python train.py --n_layer=15 --d_model=128 --n_head=2 --n_kv_head=2 --head_dim=64 --d_mlp=256 --vocab_size=4311 --activation="tanh_gelu" --norm="layernorm" --norm_place="pre" --norm_eps=1e-05 --positions="learned" --qk_norm=false --attn_scale=0.125 --bias="all" --tie_embeddings=true --parallel_block=false --init="normal" --init_std_qkv=0.0742 --init_std_o=0.0136 --init_std_up=0.0742 --init_std_down=0.0136 --optimizer="soap_variant" --lr=0.00714 --lr_mult_qkv=0.4 --beta1=0.95 --beta2=0.95 --lr_head=0.0135 --grad_clip=0.5 --warmup_steps=200 --schedule="wsd" --decay_fraction=1.0 --decay_shape="sqrt" --final_lr_fraction=0.0 --batch_tokens=32768 --seq_len=256 --doc_mask=true --train_tokens=85030000 --steps=2595 --dataset="wikipedia_en"
Each number is 128 + 24 x the weight over its row's rms, rounded and kept within 0 to 255. Layers, rows and columns count from 0. Numbers have three digits each. The size before them is the row's rms in percent of the matrix's.

# layer 8 MLP up, 256x128, rms 0.138, rows 129-154, columns 0-127
121:079167101093117121089132097138099140088142121141144136082162163120157137150111118123106094058112135086107109152165120119118159114133112058147130124087164156132096154144141129138146119122153122146090141129116137143166138137131111128151101112183155109155112143135158156131125118156115167133128088149129095163131131143097175094112145104116108143116099124134131120136150155135149128154129
089:116107101129141182110115068134125104130087078075131096106097158126091191130100114146106170115116133108153111119132176073128103110121110132109164125135171121104102166129094169112145107139148150118125134142126123111120176132144135121139151156118104144126123169084135137099118113122131174132116138165127123145153128142148136163140114168111145158128125091120104147111175122145126130125118
097:118136144091121162165158139141150133107130152130120089103176151138153146081122116075146164116140153105104112149095139150142115096092153145108098111120183123161128121158136178124153137108191150113098136101091151142145151142134120101156169120114094177097102122109105133131118123126130163147112110149140105103152121088156134142103133160136100156107144138147109115141111118135176118101122
091:087138107135121155119143152124136158120092074130123171121162137150149083119122121122141059148170092104148133106198107111124089105136141121128130111084113107132183088123144101134114084116130105113136133089118124138105139162127169126116096119164114148092144160148153138146145114153164131121110118085150116126133115102109143143122084135145124128119111089142136114134136129094133163148087
106:078160101118140129148114148182080105103147123118096139110146102129102126153151124124132111159146106097117156104124084125126115132169148132141147119177172145087105087131116160095186156160107150125125097110121097102162104092109149153149103115145127131139156142141131118140144100108116160114094122108083111154138126102113141130117119162105165112163139138143127147122129107111145171179104
112:143135127146118102074133129121124102100135114059131107149111152145105143114151123138132092184153090139160138142115117134129114092132126146134104138153110145113133161093098132101124141122142140100109150150134137111084112161130140175104145129176134125141129156134117128109147119121145134111166147160106166089164094122147115093098155125137134100139183124096142174093083127149094098183114
100:107150116104172150092144103134108106078115114155134131170149100131146138170137061125103109067197108126134140116172130114146096140108138124102104098169118149114101136135148128138120106114133133154150136141146134116118122117120119106143154202118166143120129095097154084114113113140142135187119143102112124137122136085114108108143142157124146113122140100108130144141169145161138106151134
103:102137160105109163115115094105119144127184137120129124150122149094116104123126164135141108162112088153088142091128148154130121064151130089138156097133102108139112127118127123082114118126123139053120155128121135098124147097174157136133115176112198122112147131138100159120144105135157125144086150110124106132134121138110139155121104143094131146112143126151122109159167134146118103187111
112:098175141145118153132184130148109168134146087138112147083152097100116123115131143106128127110130131112126124141141131131075073116157099122145150084109148144113087166076106133107120122148095159155121117127105141134149120102153138140128129121145114122134154173127138082088102150185114143140116149168119138119160107141107134152139145147097134109124187143128147124129118120087194142138118
095:097139127184181090143129131105105117066131182114124129143119145113141109112128137144114092109138140127161119146135114107159096149120110079147153139114107135077107109152086130094123148089097102142088143173113122086124152127127110178145115135120132138158119124125124099117128164144153135137128146170127080117149155095145155169105129108125137139107158147189134127105159144135140107125140
099:136114129129158121133130110113104137104125179127110118123156064115121124058091115148105134085159162086163145110119122157087160104147114143100149143134107130087126117190112099099110141155155147128100092121114127120155160120155170158148118159106163136119113125138115152156128143115117130120119143186099128138122112115099149175123110146137116144136156084114085158124141113144110109156126
103:097153078140114110112120147118168127138144129125114156128189107171134115095100142105116132087153134123123112115128126120119138134115167088112072106120139090140167125171098120142134163123185119081143142135124128097133146106116137140109161146113128107101096082103110177146158119171140147104114152144117133090126130144128138158123098142135135089146141092117099112101170123174108121160108
089:119111107200147139088141171131093097119144148085136132166115073136103126126152116137120114137123076090121185099167117160093094105125077134135088156125143107132126123151127164119108128124133086119104130124144118138099079117107122127098122137115100102150158123108166139101127127130126132153114144177131136146110126164128145137116117122148135156153071100154160127150097137137102118115130
102:101121146110104113151145173143128090156143126136100172148140140113112143112112149158120085145127099094103099139079173098135161115119164091152142099077131131136104152109086136157100138093158121090140151122135136106155148146124162129122152122116103150086094135119140098083116115109091132090132120136120186136121120150151119132120139125116129147165163133081143124141125132148089161176138
107:150142082133103120092110114119114147134128136137146142177145140150129076143182106124169136117109098114109141125111143097135134075084133103127106136163136094068103112160072129098157134138108155132093151098104110139159120138110159122153136125150119131153154137144133084160116149111126091147174134116093137173096140136162111167116104131118165108155109122129143086150099128124117128139116
096:104141101132167152100145139109093102126131137067179146159119132118114139147100169109124117139139096112114127102138144089126123083135130140108100137137090164141136088106128162120146130127140111075105107139122142131121118106056163113178137155126120175137079119162154104119130145110086168120124131122155136153103094130125159126125098087180116156148113154133129137159135147136115147135145
100:114161119135087122112200112152133123128121094081160146144113121109098139202126105097113117118119132086143126147146086156112106157131131114107108139105156125096121080184127118114122101114116118124093122117133145149097119114127096162145117105159115110185119099143129156154147142142102119125101124131146115122155116116145136122137132116082138135091183108126118184164157122150157113112142
093:092132130122141086146100137133139152117127118142112115139166110119139147078083173146169127110146096105186103130156130152152147151169130169094126136128154165123117119118153142110160174111108119104109149076143163163135174127098137156138151147115148133129123148101101157122146142125132183158121116130132146146146087153108145161111106155151099122109115103120081107118121109097099091108139
110:152148146134144119097121130118123115125144137119170153114139102126105110088131122100174137139120174145179144112145122157133125099167132163147135116110135199088120114161121150142182112135099133124102140124127117108165091075050101171136178139115133135137115088114124149097115151102119128160093133137122139129134132166149150130127104120103107120150094147100131154153149102093129107118111
106:115120081121123112110128120122156081136105104105110130125146092145141159132092154122145101149144172151161145117115122151129144088113149093172151119134169102148165141117141163083087126139152133115094100181119133113132134094111129125129129130133144124074099133158047114130147115131103099131142104125153152144116175098152114129115091119107124130150122116125114129174121166127108129183100
105:141136103191089131115161178106119159150118148151129137139137122139147117171131109151123105153196103137110180133161100102136089120146109127145102114127144102075131137110088137084142125108158145096107169134103109115115136088114136148163121121120118151144133112093127120161094088128141114123119135117139162150091091116118123160115129125126161120069136110141154108147121160134108121118175
099:149130076121118115095143137086122158126156101122090173169112154125182105113105113145144155169152156132092162099087114103099155135142139120112117102137166142106128145150140128110147109110118088136122147142131134113124122130186137112116123110092147148095156139119124120143160127107093151139141125129137086115176115069155072127128134142111161115120155111174099162117114111149148111162124
099:146094117123144139075127122156118094093119125115160134159133135146145195113136119135125119113148147145114102111181088127069074118127108170166146134079096147140088137131133159142115110119101129147142113124109130088108152106086114145174129115112153150156142123108166140188116122128134119139097133115149137139126109149097123113156115156160141076144110166118144154129147121119110111164142
105:095118133127111109136133140141129162158136146114108108079109106106119150121124135103098089096139116086126106059123169097117155133157131141122122116151144144141130113113135148114146165139143150081108134119089089154169123095140107136110103113160127108129116164131101131101165131091125192106125178121128126156167122125105126123122143150144133100117110176114117130113134103070186098158113
097:156123164138058109124124126112121145094146078126112095096108148112144075128113174120121107099129106114118123146157133146102110136132093120135097169115154113145143121105096125142166149156067082107158124118108123114181104132151105124128125099149113147151139103090074103130070138151119126106143158151118114156133144119130155132144114112147154137161150152101166097138137115099136132147115
092:113136110121136121164105127136083104173133145140134166140104121167110125168127103143148128109128122139136133085131078124162126105157079126115096128114121161126127110163103152136123090120176129140091154120113115125160160148143186161135120111128134181122108078120104141086119111124107158170141117110095134106148118093120084123140141113140172123158139137079121125115084103152102115123090
# layer 8 MLP down (transposed), 256x128, rms 0.116, rows 129-153, columns 0-127
135:126141145155148128101136136104099116110116190102133144083091108171140135095166109116132152051127130105136117160160072156106124101128139127128133129149124117128100137115126129134143059167121090116101121162166125116147112105121097140130111118131175186122114151165107130107155134146149099116147125132100180110154131106096130116137135139110119122121130130157095136143145089153111115107160
095:149117152130102103126125117130158119119149128129136075109162136141146157112104077130108140108079139079117139123121110130138109123144129132094085158124142149091086172143054142143125111104124153135116147111121084145133129117131121094184121095134139167158082085136120150135111097123114145093132145083125185158134137105126144132102129100080113131137145126139155111113135134128076137149143
103:109116125120137133130104116132095160168120112103095170101120139150119159162150122106141103141114138147128130144134125138160126130148124079148123145158129070137090156141146152178115091134119107139154157144098126073102106158184132145132119133119105171121100106157144110118125126118122120148159071122122122103158114131120140105053135088142118146151123117085127128105190123122153104107101
085:103161136096134129080131127150164129172133098093068121133113105083126169124119141116102088128120146125107140116117069124117156094101140107122110118116097147105082124150156114135136141154155121140104133172110155133137156120176145164128110144121104115146160159131172146155138085121112117146124087120141117160115149106163142122130112124114069127176145125149086120157121128143103137105093
117:100126089113144143156176140121102139114163140166142114162092144085118108111120120105126132136092137144155070130109131103143144127063148133116099108180123126130135130122142157099127172115152108158141100150136134099115123076149121167153101116162104129122128143135116155168129192116135118131147125133130126113110128146129111093197107126114179148138127114095127102120166097104123119116161
102:129117134116104094115089110146163166117159125139125119129150128120125159093116134097127146153082123082107131139171136121096142122186120107141130113150125126087093198147089099128120144092142112119131176137102112122129108166130095159102168116098125134108120096160121140142148134108136143093068113113103152091138105115121172127117140138126155133138113061113135121129116152161115129136167
099:147131132145083132134134109123134117146173122145109094150128128120136127086099137157125148122131155171118105138121139125135146124129118141108123143118138121142110139128156124106159115086153120130029132138085094076092167151133152146086100106166124134148139107085115175109118108121133118074127138144083154152086151115152133151157150123112094162128102120140128124141148180119111128166146
098:134126141154089081093098127100122139151092088140154181132135115151112175114100105117123093133166080142145138139139134124126120092154117144141105143114107079121133130112117154136141141084135161096120134119112105160130149141185110138090155124149139137122187122135119132146124092062116115111125140120151147179168126127127114172083148105141100105157140138122131100104140161135123159142136
128:091154111119115128125109135158104167122165120130054108134148099130127131115116138101105137147129091119144113151177155148095085094141124163187115089127153107112135136118141109159158100152128097162093105109136133150129130140119141063126107101110124136065144121135148125117101122129138153137144128130111147118148144136111162130136141115076079172116127115151097116089080144121133101124110
100:146148109152148100127108095111148118163172174112114153109137102110151137115125141104124173158121164116144159123104098093127087144089128138160120118091139144188128130131135112174150128110114100108119127154134146121137113152110091121105143099067135170142127117107150081138156147152052118154118126106127104112149129130175131148107135128105111157134138161164108114092125153153123098115121
096:107120100141129151129167133129154122113096146151143089113130108105053147124146184097138138186113109168115123143138132122103094152107122142111097136127154151143129157114141194125122108137111105105078134131124182129129138108143070119113125068153112130130088106145093155132092163129118124103141142138124135118097125114139129133135138094140150153122133123098153124104124188140118090109122
102:151133154131098092183148111100071094105146114121142101116116144097123134111117130135160111118172100074120110137129058146144145096149089158164130177106162124139112150179089103154169111134124130122092117145126135125080131133173116122089114111128133116158143134125118113117117073121118097166125135099165127148130163138104143117113100117142156107160151140119112138125138127112135121154120
090:119115117131135099097166145111112125117139093152132150119143140137121121080107131158152120167100141140072163139163113132162084217128154099117121160118127111152096111087123107081120127136153127144161147107139108103112128136154095081108130090126133132113104143130141153118137143125114113134140115157129127121120134113129141111129108110148101154114093075140153098127165101116078150182165
119:075118168111099135125087150176118113124134166106125139142145137140142165104085163143126131121122141099092120115118125091153135135150126160131127067142177125107166087131111098144120166101125166116103135130156151081146170075121141119118133105122122107110158144151131139119127079134167117142145117128104154116132129111101108118164117161124132086162176151128115127159086137117160133135146
116:137113144168156147142103122181127133170127143083142099159101056139155129114136130121091082147098137126136164114112113093140159107164120171106110132103124115144116094145144186100097152119129104167122164114119129125122108106103160105175140149114131120112143120126138154137135121122107136109167141138108138185127161131137159109141150120136149099131152170121149120145138120128074120088099
101:140119170137120160095113159098127165134106125146079138099135115129163136123118095111093155177116154135109118073124144139123124116055086113142149128151123139149105128111117139109122155123111121144103119101115148130183118141106131074156108112124118101121174123095101122120097140128097142136127095082097068097115093121136145105130111135140098132118110135106138103158082151146085136128135
090:132097153112162126101109125140094144134120147123154164110119075143106131149112106153105133126082124153111109148123129141133176122153109120097094145130078134084133110110147123116078130077112133129147102102122093178073091176126124140083129124136123152145128125146114170113171113128084147132104125134142094139116102145172113135096123098152110115161155127105098100135153130106155099093128
082:110140135127152122156119110121144110115136110148095115145157139151126157107172100116123122143147132121124133121145099174146113100175153131097126120141193139157098092154114139127121132134098143175117157175117152115095115112169140130101116148108153131141084135121145122145160138141121105126134184152120142106088141119120159131175132128058127106131137130160151115128150068145070177128117
114:137151125109132110147124133164153121150124158158114135154144150164132119147121128084146116138106085132121114093131145109135115157129172138142139166145192099143167145101145124141085102136152077135148139135127093135132152112129107148104157103130153077092120139146153107170138151091155135116141096121165127129178154122169146128145092118185136108108107134084084139152143165154120110116148
103:132123114138149155121142109121119111105138127127076125115175139114140149152149132114090136149135107101149153109089151116116123132095110123124082089169092134131116169096128131104167116129148118162126104167162152110116152168163124112083112110118149110098091149159108085111122117146123107191106121099131122115103172129140173154158102087140184117163133134132089123135138169134107114124134
112:106137147133115122132114095115110126132142092096135132168165107151094062162129125116152120142136181134152095180152124136136147170151144163146130114100146140107122126130134129177049083159145146119122091090137104136104165089152173137117127130116122123105128118108134124105145136149115115155123087101152145126150132115099113121134075094134090140121113100094121154101161123105146116125124
091:116106106136129123101124134126083134155134124151144137133176133095133107101127091151135134144160181124109089170108137108116145101160164134138109139141129134136119135060142146178138071120125109163165141170074109127177123138154135130153101095168123128137092096142126135125124146106125126129089103166146161142133138112129139126122132119121161116127126150134162119125171159093078138084103
095:173167098170129091081144136123153150149112161091130122142170132128114121135107133069113214185139132148153114115129146148134139132141117102130103132113145094119147127124156130126125164129106123106121161150159105125120150136121141159081135093115150158111139123117106131146134110110130112101106137116113064146120099088148173160118141128096103153127155132140126085103148124138093123138157
105:078081137111141116114124101146141130134108137138125087164166161112148162110150129123153107128135121154125117104109170124130173111143143122130107100143137175112144105139144150156142157095118109104113125151158127159133110124116087168138075127083113109160110106130127125140135118125166157121160168141158145097113113156166122110079117115149194116116140145187124108121126100131119173102096
107:089130146102100137131147089162170168112165147163153125141149127093112140130112147142120117119162138131143099161113099096079133122141159144164149136162144114138090169133130124128121140084120157119134119133173117120093076168126114108142113135109151178140091105091125120145079150155090102081088140125128166153100121101096133114107124130110136130128146084147119091141115113140132157109120